Part of a small language model's weights.
Size: width 128, MLP 256 SwiGLU, vocabulary 25888, 8.46M parameters.
Training: a variant of SOAP for these matrices, 301M tokens, 2295 steps.
Each number is 128 + 24 x the weight over its row's rms, rounded and kept within 0 to 255. Layers, rows and columns count from 0. The size above them is the row's rms in percent of the matrix's.

# layer 7 MLP down (transposed), 256x128, rms 0.302, rows 173-190, columns 0-127
size [102  99 108  95 102  99  99 108  88 104  95 109  87  97 110 105  99 104]
[[123 163  98 121 149 160 140 163  75  96  99 130  75 162 126 102 109 123 144 101  98 107 155 130 142  78 108 112 170 122 143 129  97 108 141 115 106 110 116 112 134  75 107 105 172 151 108  95 137  93 106 131 122 148 139 166 120 135 143 150 158  66 123 125  93 143 113  92 116 136 129 155 119 141 153  90 103 165  98 156 132 163 123 102 111 158  80 131 120 114 118 150 149 156 135 129 166 118 106 120 146 108 150 147 140 123 127 133 110 106 120 119 144 145 135 129 135 122 176 174 139 101 142 135 111 169 122 129]
 [162 151 121 129 132 161 126 121 108 132 118 187 163 111 126 177 145 147 136 108 120 120 146 121 151 100 133 112 109 139 135 134 143 131  82 134 131 115 105 110 136 168 154 130 124 124 146 146 107 120 179 182  94  73 141 100  86  89 134 136 153 123 146 174 149 111 108 156  98 136 161 135 101 114  82 108 107 128  94 137 132 168 132 128 136 121  81 117 143 157 105 126 140 144  97 110 160 135 127 139 176 131 174 141  94 139 139 103 100 141 130 191 116 131 141 114 136 159 118 141  97 149 118 109 127 108 169 118]
 [ 84 157 129 101  98 156  75  98  95 128 175 160 120  79  97 146 127 115 126 185 106 125 153 134 113 138 103 133 122 144 122  91 146 137 192 139 166 108 138 169  95 135 144 149 105 129 112 153 127 149  79 141 133 110 125  97 121  99 128 158 129 126 153 153 131 113 115 107 112 149 129  86 122 123 117 146  82 147 176 138 136  99 109 148 153 133 181  93 155 121 161  98 117 117 130 122 138 162 147 143 127 140 132 134 143 141 123 158 150 127 150 114  90 101 146 131 128 120 120 150 110 161 117 101 172 105 131 126]
 [109 132 100 133 109 139 145 197 153 129  93 140 120 143 128 127  95  98 159 103 144 139 103 129 174 165 132 141 151 129  86 110 101 151 110 115 117 164 177 140 148 125 170 118 129 147 140 160 150 137 177 149 141 152 149 107  87 116  94 127 126 130 118 139 104 141 130  92 107 103 149 114 104 120 123 116 123  85 112  76 126  97 161 172 126 137 135 125 184 164 125  90 126 121 133 155  96 116 130  84 121 128 100 126 149 140 164 120 133 156 133 171 128 150 108 139 117 127 132 138 127 189 148 155 151 129 110 143]
 [ 84 156 146 162  79 153  91 140 117 130  73 148 153 111 158 167 122  95 121  98 145 138 112 115 124 149 142 173 112 110 112 108 117 128 137 125 111 138 167 115  98 100 137 113 137 124 140 114 111 121 160 122 135 134  91 121 138 164 128 128 143 145 155  90 132 106 120 130 165 121 176 111 175 154 104 154  90  94 137 120 114 139 143 151 173 135 133  59  69 103 120 103 163 116 113 142 125 106  97 116 123 107  98 133 158 152  95 122 160 114 137 135 152 122 145 122 143 113 120 130 120 120 142 120 131 170 134 182]
 [143 147 141 110 131  66 131 128 102 125 108 129  80 119 148 125 133 104  77 116 154 110 150 138 130 176 154 108 150 110 163 107 168 153 115 122 104  97  82 143 144 114 152 130 133 110 112 189 135 116 114 123 129 104 112 128 124 164 136 116 155 117 134 128  83 125 108 104 137  99 163 129 124  96 103 115 141 144 124  81  95 107  87  88 151 142 103 121 144 140 126 154 158 108 123 163 124  65 128 100 136 136 115 123  55 153 150 138 128 106 156 132 147 137 122 123 138 107 173 117 131 115 130 170 127 143 145 156]
 [151 162 131 170 108 108 127 143 142 158 110  89 131 114 135 110 104 142 132 130 168 149 135 125  87  76 117 127 123 163 134 148 158 125 140 143 172 111 137 144 164 115 153 166 113 174 134 123 103 127  55 151 105 100 104  88 155 176 152 165 151 161 151 166 145 110 106 132 113 138 127 121 106 141 114 157  97 123 111 120 127 105  81 146 127 142 107 125 155 164 116 128 106 116 153 139  84 165 118 152  97 114 130 117 143 151 110  95 128  95 127 167 106 118 112 162 117 135 113 122 143  86 143 155 134  99 115 140]
 [109 142 143 152  99 152 101 151 139 132 114  80 143 148 135 137  97 130 135 107  89  93 133 132 129 170 137 130 124 134 150 139 117 155  98 123 210 106 112 101 146 125 136 134 140  99 143 113 105 146  38 128 170  85 159 128 141  82 146 146 125 172 121 159 122 136 142 124 106 122 141 124 136  91 125 130 163  99 100 118 147 124 135 138 126 143  92  92 107  90 111  86  97 152 108  94 135 126 156 154 124 119 104 131 146 131 161  93 154 144 128 158 170 151 132 125 131 127 159 115 138 131 141 120 165 125 102 139]
 [101 133 111 120 135  99 141 124 153 149 102 127 119 109 154 132 135 108 128 128  94 103 142 135 127  63  95 101 139 124 149 126 138 154 128 122 132 131 116 139 120 190  94 144 121 121 150 138 126 138  80 144  52 118 116 139 108 105 138 112 121 131 110 152 133 143 116 105 157 112 141 133 147 129 122 102 136 147 132 136 137 154 161 108 102 141 134 114 131 122 132 134 109 107  91 128 114 114 180 169  88 108 158  73 161 129 137  99 113 176 142 187 134 139 168 123 168 153 145  80 164 134 108 138 121 156 185 107]
 [144 134 138 126 103 125 124 117 140 138 126 111 143 160 138 125 147 148 152 157 137 152 121  87 156 128 140 108 113 135 113 170 110  79 126 135 137 160 144 149 104 175  96 153 193 123 132 157  95 167 152 112 120 145 122 134 150 135 156 127 103 165 121 121 141 174 126 128 146  86 100 102 102 130 110 115  98 131 137  95 158 113 142 141 101 126 192 135 126 144 162 107 152 132  89 124 134 154 119  91 125 112 140 135 120 136 107 144  94 120 175  95 144 185 135 149 130 145 131 150 146 133 132 192 146 150  90 175]
 [127 122 169 171 160 109 166 144 144  90 121 137 153 103 171  67 175 131 124 127 142 139 107  95 133 116 168 152 110 143  89 123 146 143 148 125 145 163  90 127 129 102 123 149 126 126 141 191 121 110 122 130 134 113 152 111 128 152 100 123  99 153 108 118 139 109 125 155 104  95 131 148  77  91 133 169 124  86 117 105 136 133  95 128 126 102 152 121 148 103 137 150  87 109 127  77 132 141  81  95 132 147 135 120 111 131  98 113 109 147 133 130 162 156 121 171 112 104 126 139  94 127 181 152 125 128 129 113]
 [148 118 150 134 155 115 176 121 145 146 143 154 141 101 158 113 124 126 138  73 143  67 148 109 150 105 163 153 135 111 152 136 126 132 116 136 151 130 115 117 126 143 118 167 149 115 123 128 145 109  95 122 140 162 186 137  98 163 112 144 107 115 171  84  74 127 148 116 102 151 133 145 126 130 137 165 154 124 125 104 154 148 141 178 103 120 104 114  92  95 110 140 135 135 129 124 159 122 117 117 138  96 110 109 143 145 107 155 130  88  95 105 193 109  94  98 111  86 134  91  90 112 144 115 104 142 118 122]
 [120 113 109 152 166 128 114 152  99 107 137 195 144 138 129 124 159 109 118 129 113 141 122 133 153 107 155 113 122 153 118  77 149 158 179 124 139 154 120 110 116 128 127 141 112  76 120 180 137 156 121 123 154 127 110 121 130 146 138 120 152 179 138 126 155 128 119  68 141 100 105 141  86 126 129 150 136 159 104 106  81 186 139 110 147 151 102 125 146 169 102  85 122 168 109 117 151 149 142  78 121 146 100 156  98 170 128 107 154 155 138 128 159 132 174 123 130 120 136 130 116  96 121 125 145 132 131 122]
 [110 105 141  80  85 119 120 139 131 145 127 137 160 120 144 109 109 161 145  80  95 159 148 140 108 110 127 129 107  98 129  76  81 131 166 114 157 105 119 123  97 157  80 139 107 142 153 127 118 134  76 125 127 138 143 119  94 109 133 149 116  91 122 109 135  64 131 112 120 132 121  97 113 117 147 105 134 111  93 141 114 155 124 110  69 123 108 118 141 133 122 138 135 166 155 127 151 138 105  96 149 163 150 144 114 120 108 114  86 121 139  98 195 103 145 134  79 144 136 124 155 149 136 128 128  85 158 112]
 [ 87 105  91 146 111 120 116 185 128 136  91 125 130 150 142 116  89 134  98 184  96 138 106 143  85 164  94 133 134 138 161  98 150 179 126 145 116 150 131  75 135 105  90 128 157 116 120 130 131 136 144 165 137 107 120 154  98 143 130 121 139 101 111 152  95 144 120 129 131 123  98  88 116 113 118 107 116 118 123 131 197  69 148  92 161 130 111 146 115 175 158 148 120 121 109 147 146 140 140 148 130 123 158  88 134 125 150 125 115 108 122 139 157 102 168 152 126  99 132 147 133  91 134 148 115  96 130 138]
 [152 138 137 123 100 102 121 122 159  94 116 111 131 120 144 141 187 180 144  84 131 140 168 124 121 186 103 113 150 105 157  83 145 125 115 109 146 106 131 115 152 154 148  94 105 136 150 129 172 126 107 119 103  92 124 126 159 138 102 125 150 100  84  91 108 177 122 129 158 156 134 114 135 127 114 153 137 144 103 133 156 119 158 145 155 129 115 147 124 123 146 142 169 106  86 113 146  92 151 102 128 136  93  95 160  96 127 144 166 116 111 118  83 103 100 108 114  96 126 148 154 120  77 120 145 152 123 132]
 [120 103 144  92 131 115 137  59 100 122 123 143 111 134 162 115 120 121 144  91 151 180 149 138 131  64 117 145 153 124  90  86  97 143 119 102  97 115 131 162 123 123 123  83 102 140 110 144 174  99 100 120 137 112 127 139 126 137 126 101 127 175  75 130 125 124 116 184 148 141 152 137 185 129 131 110 161 142 109 135 113 161 110 124 121  89 114 185 121 129 133 122 115 135 139 117 158 156 122 122 139  89 171 134  92 122 140 145 154 102 153 132 175 119 148 146  89 147 123 144 107 137 121 121 119 119 137 125]
 [129 109 151 124 116 187  83 115 110 159 147 143 129 122 157 147 120 123 125  72 121 121 170 146 122  39  95 159 128 112 114 129 149 187 149 165 120 138 120 116 129 148 158  95 147 129  96  98 114 132 110 111 138 121 126 137 103 172 111 113 160 158 119 150 147  98 147 140 153 111 144 154 177 135 116 156 105 127 161 120 163 168 155 132 164 133 166 122 111 119 160 111 115 130 114 161 138 103 134 128  99 155  89 147 135 169 111 133 148 134 146  87 105 110 140 115 111 144 109 143 134 132 140 148 124 132 145 148]]
# layer 7 MLP gate, 256x128, rms 0.304, rows 174-191, columns 0-127
size [100  97  98  99 103  88 121  91 103 100 105  98  94 100  98  99 114 113]
[[116 121 150 121 126 103 150 113 168 114 113 109 115 157 150 101 100 144 133 156  97 161 143  99 131 114 146 131 135 117 159 138 128  99 144  94 136 119 147 126 146 123 133 123 137 118 161 152 163 101 137 153 135 168 102 100  92  98 133 126 141  93 159 131 143 126 161  66 138 120 112 112 158 151 162 114 135 157 100  92  91 135 104 154 121 161 128 150 108 116 106 174 152 149 104 113 150  71 162 115 126 116  97  83 143  89  74 129 170 117 141  87 124 135 150 152  90 145 176 109 124 125 111 158 106 136 135 120]
 [144 133 107 118 149 127 125 112 111 119  87 119 101 139 152 112 158 146 108 155 167 143  86 112 110 140 120  95  94 112 131 114  85 124  96  86 112 156 114 119 111  69  97 105 150 114 147 140 146 100 108 118  87 139 138 133 137 120 122  96 132 133  99 111 170 122 172 100 129 117 125 153 152 139  97 146 122 136 109 113 151 181 149 143 104 141  57 156 114 125 104 156 106 174 133 121  93 164 161 104 163  98 153 133 123 131 111 149  99 108  76 124 123 119 122 148 137 145 142  89  94 130 141 123 100 117 114  92]
 [191 178 115 150 169 124 156 109 116 126 133 110 135 109  98 145 135 108 117 135 135 139 118 106 140 132 121 157 142 145 137 136 117 163  84 196 145  96 157 109 126 128 115 111 152 127  83 149 116  90 151  83 148 122  87  96 133 121 147 113 138 133 135  97 127 114 132 157 118  99 147 148 147 135 111 136 116 105 168 114 123 161 153 107  93  95 105 178 139 176 144 140 146 135 120 150 131 122 121  74  87 158 115 162 121 131 130 122 106 102 129 104 138 154 111 120  90 123 148 101 156 130 110 123 122 195 115 125]
 [141 107  92 146 137 119 132  81  99 126 128 162  84 130 139 119 105 155 137 155 131 131 124 141 124 114 126 101 154 144 150 149 124 118 129 121 116 111 159 116 179 144 125  94 158 142 108 106 174 146 130 165 100 107 107 158 105  86 149 107 126 105 124 135 157 129 126 132 116 128 189 170 130 121 123 131 147 155 163  96 146 154 140 122 107  74 126 169 140 115 114 122 132  88 130 115 114 151  89 132  84  94 139 142 145 118 114 123  99 116 127 116 144 114 144  76 111 103 139  64 128 118 104 197 102 154 133 102]
 [140 125 126 105 123 123 166 100 169 118 101 119 108 103 179 112 128 138 111 166 135 106 112 130 155  96 135 155 140 140 134  94  86 109 123 100  99 125 157 112 140 139 162 102  98 170 109 106 147 147 139 152 118 173 120 104 108 118 129 109 130 173  97 139 130 171 142 159 153 148 116 155 163 141 117  84 150 147 132 117 120 142 126 130 123 114 103 177 132 148 159 122 196 150 117 152  85 140 133  98 114 148 129 153 138 130 134 147  87 109 121 136 124 109  94 144  82  67 116 129 120 114 115  94 100  85 119 143]
 [ 99 112 101  71 169 156 115 119 168 100  83 164 150 158 181 160 154 152 126 125 103 137 134 152 142 111  92 118 153 143 158 142 156 103 139 100  95 138 132 149  97 147 132 147 122 128  82 143 151 124 126 142 135 125 140  88 129 144 134 126 138  79 113  75 165 101 120 124 168 142 167 133 100 143 112 132 121 131 119  97 140 140 166 121 111 143 113 184 164 113 148 181 117 178 133 140 121 134 136 113 106 123 125 155 122  90 106 128 133 119 134 113 122 135 116 137 125 120 138 137  86 102  82 115 120 147 131 165]
 [118 132 120 118 118 140 150 147 123 132  91 160 123 114 165 120 182 110 126 147 137 143 143 116 122 126 134 131 162 109 111 108 115  99 132 107 119 167  99 176 112 135 119 132 151 160 127 114 147  77 110 140 151  73 139 112 109 122 125 140 101 115 167 168 119  97 107 123 131  76 154 160 107 124 146 128 132 117 145 123 150 152 170 150 154 132 122 172 137 132 185 148 137 168 172  99 171 146 171 118 170 150 158  99 136 107 143 137  96 177 150 146 117 148 107 154  90 132 109 147 125 143  94 117 136 137 115 162]
 [148 147 131 141 142 133 133 169 108 121 121  93 129 150 141 139 100 146 111  88 118 117 105 144 127 142 152 165 135 123 121 119 109  95 123 123 118 125 147 117 158 105  97  81 194 147 108 115 123 159 111 122 124 143 128  97 148 109 154 152 108  99 180 119 137  87 136 118  97 148 126 115 105 124  76 150 150  97 151 117 140 146 116 160  83  61 134 123 107  72 109 117 115 167 129 121 127 159 114 126 149 133 113 129 165 145  96 157 164  96 145  96 112 105 127 100 104 126  74 161 127 131 154 111 146 122  90 136]
 [129 133 138 132  81 132 146 150 118 155  92 125 117 174 134 132 146 148 148 109  89 178 157 124 104 113 117 133 132  92 108 124 106 139 147 115 140 139 150 132 163  97 147 100  96  92 133 126 114 171 177 152 104 119 110 148  94 116  84 106 120 123 137 105 129 130 100 135 138 119 102 133 150 140 103 122 145 110 104  99 132 128 101 174 150 141 104 139 161 144 145 132 140 115 138  83 199  95 149 153  73 145  98 153 123 134 111 167 127 110 111 141 171 126 160 161 110 109 101 124 146 102 150 143 111 131 182 144]
 [125 169 159 112 110 106 135  73 124 136 103  87 126 139 127 159  62 109 154 140 166 117 103  86 134 148 115 158 128 154 166 105 144  98 113 141 157  86 128 103 151 128 126 121 153 114 103 139 127 116 156 151 132 169  93 133 157 110 122 137 149 122 118 106 118 107 184 139 207 110 143 166 108 112 128 129 108 136  71 123  90 130 113 133 142 136 138 116 157 125  93 120 136 129 143 112 182 134 105 144 124 131 122 142 138 132 132  92 126 100 143 189 125 145 118 110 141  91 115  96 139 143 128 131 128 113 109 144]
 [104 134 132 103 111 115 132 104 167 145 151 156 122 114 129 116  55 104 105 154 102 149 106 131 155  92 161 129 161 115  96  86 102 144 142 110 153 112 119 132 118 124 109 104 151 152 138 167 118 175 107 109 103 149  81 146 145 121 137 127 117  75 153 120 140  99 119 139 140 104 126 139 104 135 162 142 104  93 122 125 134 159 142 132  67 110 146 179 115 153 167 132 139 138 136 119 151 136  91 108 126 112 110 133 169 110  91  77 118 136 107 121 176 104  97 121 105 127 166 121 165 132 132 160 150 142 118 133]
 [118 131 163 155 122 122 118 153  99 149 138 134 149  88 132  85 133 142 101 118  96 129 108 125 126 121 141 120 151 163 160 133 113 108 159 112  98 158  83 166  72  98 133 164  78 142 122 123 117 124 113 100 125 116  89 158 127 145 159 163 131 145 102 150 167 101 169 160 129 114 135 113 125 130 101 175 101 126 117 123 113 134 148 144  88 108 114 135 152 111  75 130 163  93 142 107 142 128 121 127 138  79 141 122 130  76 109 113 109 164 149 124 165 142 105 141 127 117 146 148 139 109  75 109 143 168 105 151]
 [124 118 123 125 157 165 127 118 136 125 124 141 133 157 118 148 152 142  91 139 148 114 118  85 158 124 104 113 127 184 153 167 170 132 105 114 137 125 136 145 153 144 124  91 111 117 106  97 163 121 163 124 111 101  97 134 108 116 117 123 149 112 126 109 120 203 125 132 166 113 115 120 134 122 116 108 155 123 121 126 139  94 117 175 105 149 149 134 115 135 107 128 152 126  76 108 125 124 152 124 118  49  92 164 156 148  62 111 146 135 145 111 128 114 145 131 100 117 105 103 124 110 179 101  91 159 162 124]
 [181 142 118 117 116 186 133  84 107 135 128 119 136 166 155 145 137 133 127 117 119 128 144 121 124 104 143 124 114 107 121 134 112 136 159 159 134 119 140 103 112 108 133 145 129  85 100  97 114 114 178 141 109 122 117 170 160 123 138 132 123  75 151 103 127  90 146 184 132 138 168 139 135 124 109 145 124 130 116 101 105 113 120 106 103 111 118 145 160 146  93  80  81 177  93 132  68 120 132 138 163 103 138 112 117 105 120 140  98 125 111 148 178 114 192 140 167  93 118 135 146 134 105 130 142 106 134 113]
 [119  99 128 123 169 124 118 123 147 136  80 149 103 167 110 108 118  94 142 186 136 118 131 137 101 153 151 108 100  79 126 166 159 165  99 150 159 134 134 169 171 101  99 129 156 163 148 107 148 143 104 123 112 134 156 111 136 113 107 161 133 157 122 161 142  92 149 140 157 127 145 171 105  89 123  88 133 126 101  80 132 153 109 113 174  99 120 127 125 157 138 119 136 133 118 128 161 144 105 138 124 121 133 109 100 138 160 119 111 129  98 139 156 124 142  93 115 131 160 127 121 118 159 166  81 142 127  78]
 [155 150 114 131 132 106 130 145 124 136 104 122 170 133 142 170 112 104 150  96 143 120 158 152 140 139 154 148 137 140 151 114 109 124 174 126 149  76 129 148 155 128  92 155 142 155 118 154 108  96 128 121 108 160 133  59 117 147 127 120 139 128 106  86  93 121 139 130 154 122 122 125  68  88 113 150 121 114 147 136 160 147 114 115 145 151 138 130 127 161 140 183 106  92 140 141  96  97 145 117 127 131 132  63 154 146 114 147 101 114 148 121  97 161 133 190 120 140  85 132 151 118  96 124 146 149  88 109]
 [143 118 126 135 152 178 112  99 114 128 110  89 153 151 156 166  84 147 166 107 107 162 151 126 129 141 130 138 150 137 135 164 126 109 128 149 121 117 131 109  84 184  84  97 161 121 125 132  76 145 137 151  77 102 108 130 125 103 147 119 111 131 135 134 119 134 139 116 174 113 124 118 114 109 177 103 124 166 144 159 163 110 132  93 134 180 128 161 184 146 139 118  97 125 138 127 154 114 108 132 163 108 140 139 105 142 148 155  93  83 159 125 137 146  98 110 130 159 119 109 127 110 141 153 105 166 118 130]
 [132 115 117 120 152 146 199 126 190 115 183 117 133 136 132 112 121 113 114  76 128 142 155 150 162 136 111 111 130 122 121 127 137 110 107 164 105 107 112 161 158 145 116 135 170 146 154 109 171 119 100 154 171 164 140 114 126  89 136 156 140 132 172 115 145 113 171 137 100 118 113 154 136 104 145 133 120 141 108 128 118 142 163 157 111 107 127 168 123 126 151  97 122 137  93 120 136 121 138 117 117  87 126 119 131 107 152 166 118 140  79 172 166 135  99 143  94 124  97 187 129 120 123 110 136 103 109 149]]
# layer 7 MLP up, 256x128, rms 0.315, rows 174-191, columns 0-127
size [103  95  94 110  98  95 117  95 101 103 105 103  96  98 105 104 101 100]
[[125 128 131 125 162 144 163 115 140 125 120 141 189 161 158 139 147 116  98 134 134 111 113 150 158 142 118 120 156 112 136 159 141 109 160 111 141 107 109 154 137 146 120 101  75 114 146 133 158 116 122 147 111 108 129 109 111 145 128 152 148 130  86 139 146  99 145 190 150 124 110 141 126 151 105  66 107 161 112 148  75  83 124  95 103 112 114 131 128 129 103 154 178 173  88 120 134 101 114 142 164 145 109 124 123 133 135 139  98 160 142 144 124  83 109 180 132 177 135 104 107 144 133 139 163 115 154 142]
 [141 133 140 139 174 117 137 166  94 159 147 141 116  87 105 115 135 110  92 141 152 138  94 113 117 154  99 182 103 178 188 128 103  84 153 127 102 116 123 152 135 161 125 148 125 100 114 126 137 116 165 140 129 122 105  64  80 128 160 136 111  82 102 122 154 102 102 133  88 145 142 132 107 120 130 134 127 146 126 112 140 102 152 100 117 100 139 113 151 121  95 153 132 140 105 169 129 158 125  78 117 135 127 124  98 137 110 135 146 124 143 138 125  93 126 138  81  97 117 167 121 173 127 138 151 117 108 157]
 [153 123 100 132 135 122 107 187  80 101 112 132 113 125  57 138 159 133 139 122 180 100 129 142 129 140 142 134 143 160 135 177 105 155 101 101 113 119 179  86  93 101 135  94 147 156 154 144 127 115 143 155  98 104 136 136 110 106 140 153 144 140  96 158 137 129 131 158 142 101 141 135 146 119 132 113 114  98 171 126 103 132  87 139 102 101 132 111 145 133 145 136 207 115 180 152  99 128 128 117 151 146 123 113 139 163 154 145 138 110 122 134 123 156 111 109 144 141 137 134 135 139 129 157 105 115 150  82]
 [142 140 121 113  88 158 109 110 128 130 113 148 137 133 129 140 135 154 129  85 154 141 139 129 126 150 130 101 125 119 115 147 117 113 107 110 127 107 119 104 138 110 152 179  79 115 158 147  68 138 127 152 147 106 122 112 107  91 181 131 160 128 155 134  82 100 118 141 191 122 107 135 165 129  91 117 120 134 135 140 103 124 139 135 156 146 162 112 112 156 107 150 132  97 134 122 121 145 132 105 127 125 116 134 105 177 119 118 124 151 106 170  91 147  82 124 174 137 143 193 106  91 114  76 158 105 106 103]
 [117 152 115 145 116 173 113 126  84 128 136  72 151 158  69 124 146 149 130 146  77 123 130 124 134 118 117  76 143 111 163 189 117 145 140  91 132 139 128 123 150 164 124 114 105 181 132 118 121 143 113 138 135 124 134 101 115  91 163 140 118 164 151 140 110 116 150 128 131 143  94 136 129 140 129 199 113 133 108 128 127 148 130 154 129 127 112 145 144 133 126 153 129 144 120 126  99 169 126 157 132 112 106 137 183 120 124 104 102 112  80 153 177 108 126 145  87 100 149 126 118 118 121 147 152 122  98 184]
 [157 153 120 123 121 144 122 105 106  75 159 159  94 128  77 112 113 128  94 184 118 129 160 132  79 124 158 128 116  99 122 114 114 114 138 141 128 134 172 114 120 117 115  93 115 130 158 126 141 140 192 120 101 112 105 204 135 132 127 111 109 153 114 136 100 156 125 148  55 141 120 127 131 121 117 158 150 165 113 129 137 155 150 109 123 117 145 118 139 169 129 122 129 152 150 114 153 128  93 164 132 121 133 132 139 164 127 187 110 124 168 101 103 143 116 140 155 148 156 160 114 125 164 134 134 128 115 107]
 [112 152 103 171 107  87 105  93 147 129 148  92 112 133  93 107 102 103 139 167 127  96 114 145 102  96  89  76 135 146 133  83  67 109  81 111 114 151 114 124 120 111 124 127 123 130 157 101 148 133 147 111 144 126 101 190 131 147 156 156  98 138 143 125  99 133 111 114 126 125 111 134 158 135 108 112 149 197 113 147 112 146 123 124  90 122 128 112 106 148 112 120 147 103 123 124 137 128  62 106 148 104 129 112 124 165 105 127 109 138 105 142 128 144  99 106 121  94 124 152 120 100 173 142 106 156 142 143]
 [117 157 132 126 119 102 174 167 174 118 149 157 155  99 128 149 114 140 137 115 122 134  68 134 121 117 140 104 109  93 136 145 125 115  67 112  75 117 156 131 140 128 131 121 148 159 160 122 103 113 123 137 123 110 115 128 188 146 189 155 122 138 151 125 110 135 152 139 139 149 140 144  94  96 109  98 148 110 144 167 131 131 118 136 158 141 175 125 107 129 166 149  92 148 126 144  77 110  97 132 151  90 139 105 128 116  89 119 130  94  96 151  97 128 135 125 119 164 127 174 161 118 146 120 139 109 144 159]
 [160  95 170 138 153 127 103 116 121 160 151 128  96 106 128 156 134 139 128 155 118 128 105 121 132 121 130 137  89 147 154 111 136 174 134 109 154 188 158 117 119 169 138  82 134 101 175 152 131 152 136 152 106 151 146 155 151 102  94  96 118 116 151 134 103 121  92 122 135 160 112 147 130 164  84 126 126  85 157 112 163  87 137 147 104 106 119  73 153 140 119 153 151 100 132 119 175 151 143 125 133 139 147 159 109 148 149 164 113 114 118 120 156 131 108 116 124  89 127 127 128 141 183 148 124 134 168  93]
 [ 97 131 143 150 130 126 155 114 123 125 174 112 132 122 149  85 117 112 121 185 117 134 176 141 128 100 141 131 129 132 153  50 170 141 130 129 154 145  97 152  85  95 132 107 137 150 137 146 135 115 116 127 142 125 160 127  85 112  95 135  99  92  91 115 136 134 125 101  58 115 127 111  96 107 142 109 120  99 136 109 116 112 113 110 102 144 155 148 136 108 136 145 118 110  73  80 109 169 105 106  89 126 126 110 117  99 163 128 149 160 114 118 153  95  87 153 119 135 121 144 113 137 162 116 131 132 151 148]
 [141  73 136 125 134 120 112 116 153 147 168 163 130 102 101 121 134 126 130 105 115 126 128 172 150 114 118 103 105 114 161 109 104 133 111 131 103 150 127  85 111 157 115 107 122 102 166 121 114 171 107 122 169 120 121  47 102 120 109 141 134  87 150 125 133 103 145 101 123 134 130 146 128 164 126 143 184 128  84 149 130 135 142 122 107 114 106 102 140 132 191 126 198 118  74 110 122 139 142 108  87 128 135 148 140 143 101 128 113  85 136 103 107  99 104  99 104 141 117 150 116 138 151 130 106 112 139 112]
 [110 124 138 141 164 110 129 136 136 129 117  92 114 146 146 165 106 108 140 163 145 135 118 133 168 109 106 140 133 144 174 132 141 118 106 135 114 137 142  76 162 141 116 128 122 117 108 116 115 119 156 134 111 118 176 136 166 140 140 159 117 120 169 108 107 149 105 145 108 129 113  98  96 128 152 112 119 162 108 155  97 117 106 131  60 145  98 133  78 149 152  88 132 109 149 174  94 148 142 156 121 178 153 147 139 104  85 161 176 118 126 115 130 150 111 174 105 148 125 172 137 125 152 170 142  98 114 139]
 [119  97 151 123  95 161 155 145  86 131 144 138 112 122 124 109 119 167 142 127 150 123 119 144 118 134 161 153 100  77 105 125 133 144 157 143  91 117 124 127 126 135 150  87 171 165 133 156 120 156 183  88 148 148 112 110 147 144 130  97 162 169 123 149 151  59 136 139  85  99 156 132 167 120 149 165 104 129 133 118 130 145 123 113 137 143 116 113 118 153 152 135 131 140 164 183 157  97  93 121 112 131 170 134 137 110 119 181 116 151 105 123 149  93 118 161 132 127 158 120 136 140 106 127 128 114 102 172]
 [132 129  96 142  92 101 129 102 118 157 156 138  77 127 150 158 158 117 139  96 106 117  91 106 141 108 119  65 145 146 102  98 129 110 133 122 137 121 128 134 161 141 136 137 114 147 104 155 149 176  89  71 162 117 139 116  93  92  77 145  93 117 137  97 124 101 118 132 108 130 162 141 170 156 132 137 187 171 140 131 126 123 109 123 113 100 146 111 129 134 104 104 131 154 166 127 119  79 175 122  92  91 141  87 131 105 120  94 149 124 117  87 139 125 133 136 110 139 113 146 148 114 119 127 118 145 127 122]
 [140 119 134 135 180 125 130 122 125 141 162 158 147 128 108 131 112 125 132 187 158 135 125 123 127 158 158 160 150 124  92  87 130 103 149 150 113 109 162 195 161 147 111 150  99 133 137  96 149  92 140 111 157 130 100  90  78 164 155 137 114  98 119 118 118 140 102 212 158  84 125 114 154 128 109 125 109 101 140 114 126 138 142 128 153 136 150 126 115 131 146 128 112 133  88 150 154 139 115 117  99 136 152 101 147 123 139 103 107 142  97 140 127 129 108  98 134  89 106 118 161 137 116 160 138 140  86 170]
 [120  82 130 134 145 136 136 108 137 145 107 153 105 111 133 136 136 170 145 152  91 186 109 126 145 168  99 137 113 113 104 102 105  76 169 155 107 119  95 125 132 152 102 101 101 104 148 150 115 146 134 144 146 134 113 101 169 141 166  92 155  86 173 129 180 142 129 162 160  96 127  94 151 130 170 148 120 126 147 129 164 114 119 130 141 132  89 102 114 147 142 114 128 148 136 117 126 104  91 142  95 115 125 201 133 150 103 123 125 139 161 121 117 152 107 166 130 141 100 108 111 122 126 160 106 109 132 126]
 [133 108 111 128  84 112 121 133 189 139 169 153 118 111 116 117 176 135 138 151 103 106  92 158 158 105 172 133 146 105 127 112 107 155 165 109 139  98  91 142 160 162  97 130 100 134 137 138 122 171 143 113 126 100 124 114 123 124 105 124 121 116 123 165 135 139 111 105  99 125 156 174 143 154 133 126  66 117 156 151 123  77 183  92  83 151 107 126 144 129 133 138 147 100 158 146 136 121 132 172 147 106 128  90 116 141 113 118  99 158 132  78 144 128 114 123 112 136 109 108 157 105 123 128 153 159 147 131]
 [125 132  69 108  94 139 158 101 113 145  99 143  89 133 126 128 108 129 115 121 151  89 146  93 147 141 134 132  89 151 130 129 130 135 106 136  73 103 153 151 109 131 127 107 115 148  89 125 153  94 125  85 136 109 123 141 140 118 125  95 141 123 132 141 138 147 144  97 145 179 143 140 124 133 124 186 109 134 141  90  99 115  92 124  78 121 125 132  89 139 165 116 143  87 111 148 149 154 106 128  84 121 150 143  84 127 105 121 144  77 119 146 154 174 124 128 132  83 133 136 166  96 173 141 169 130 120 147]]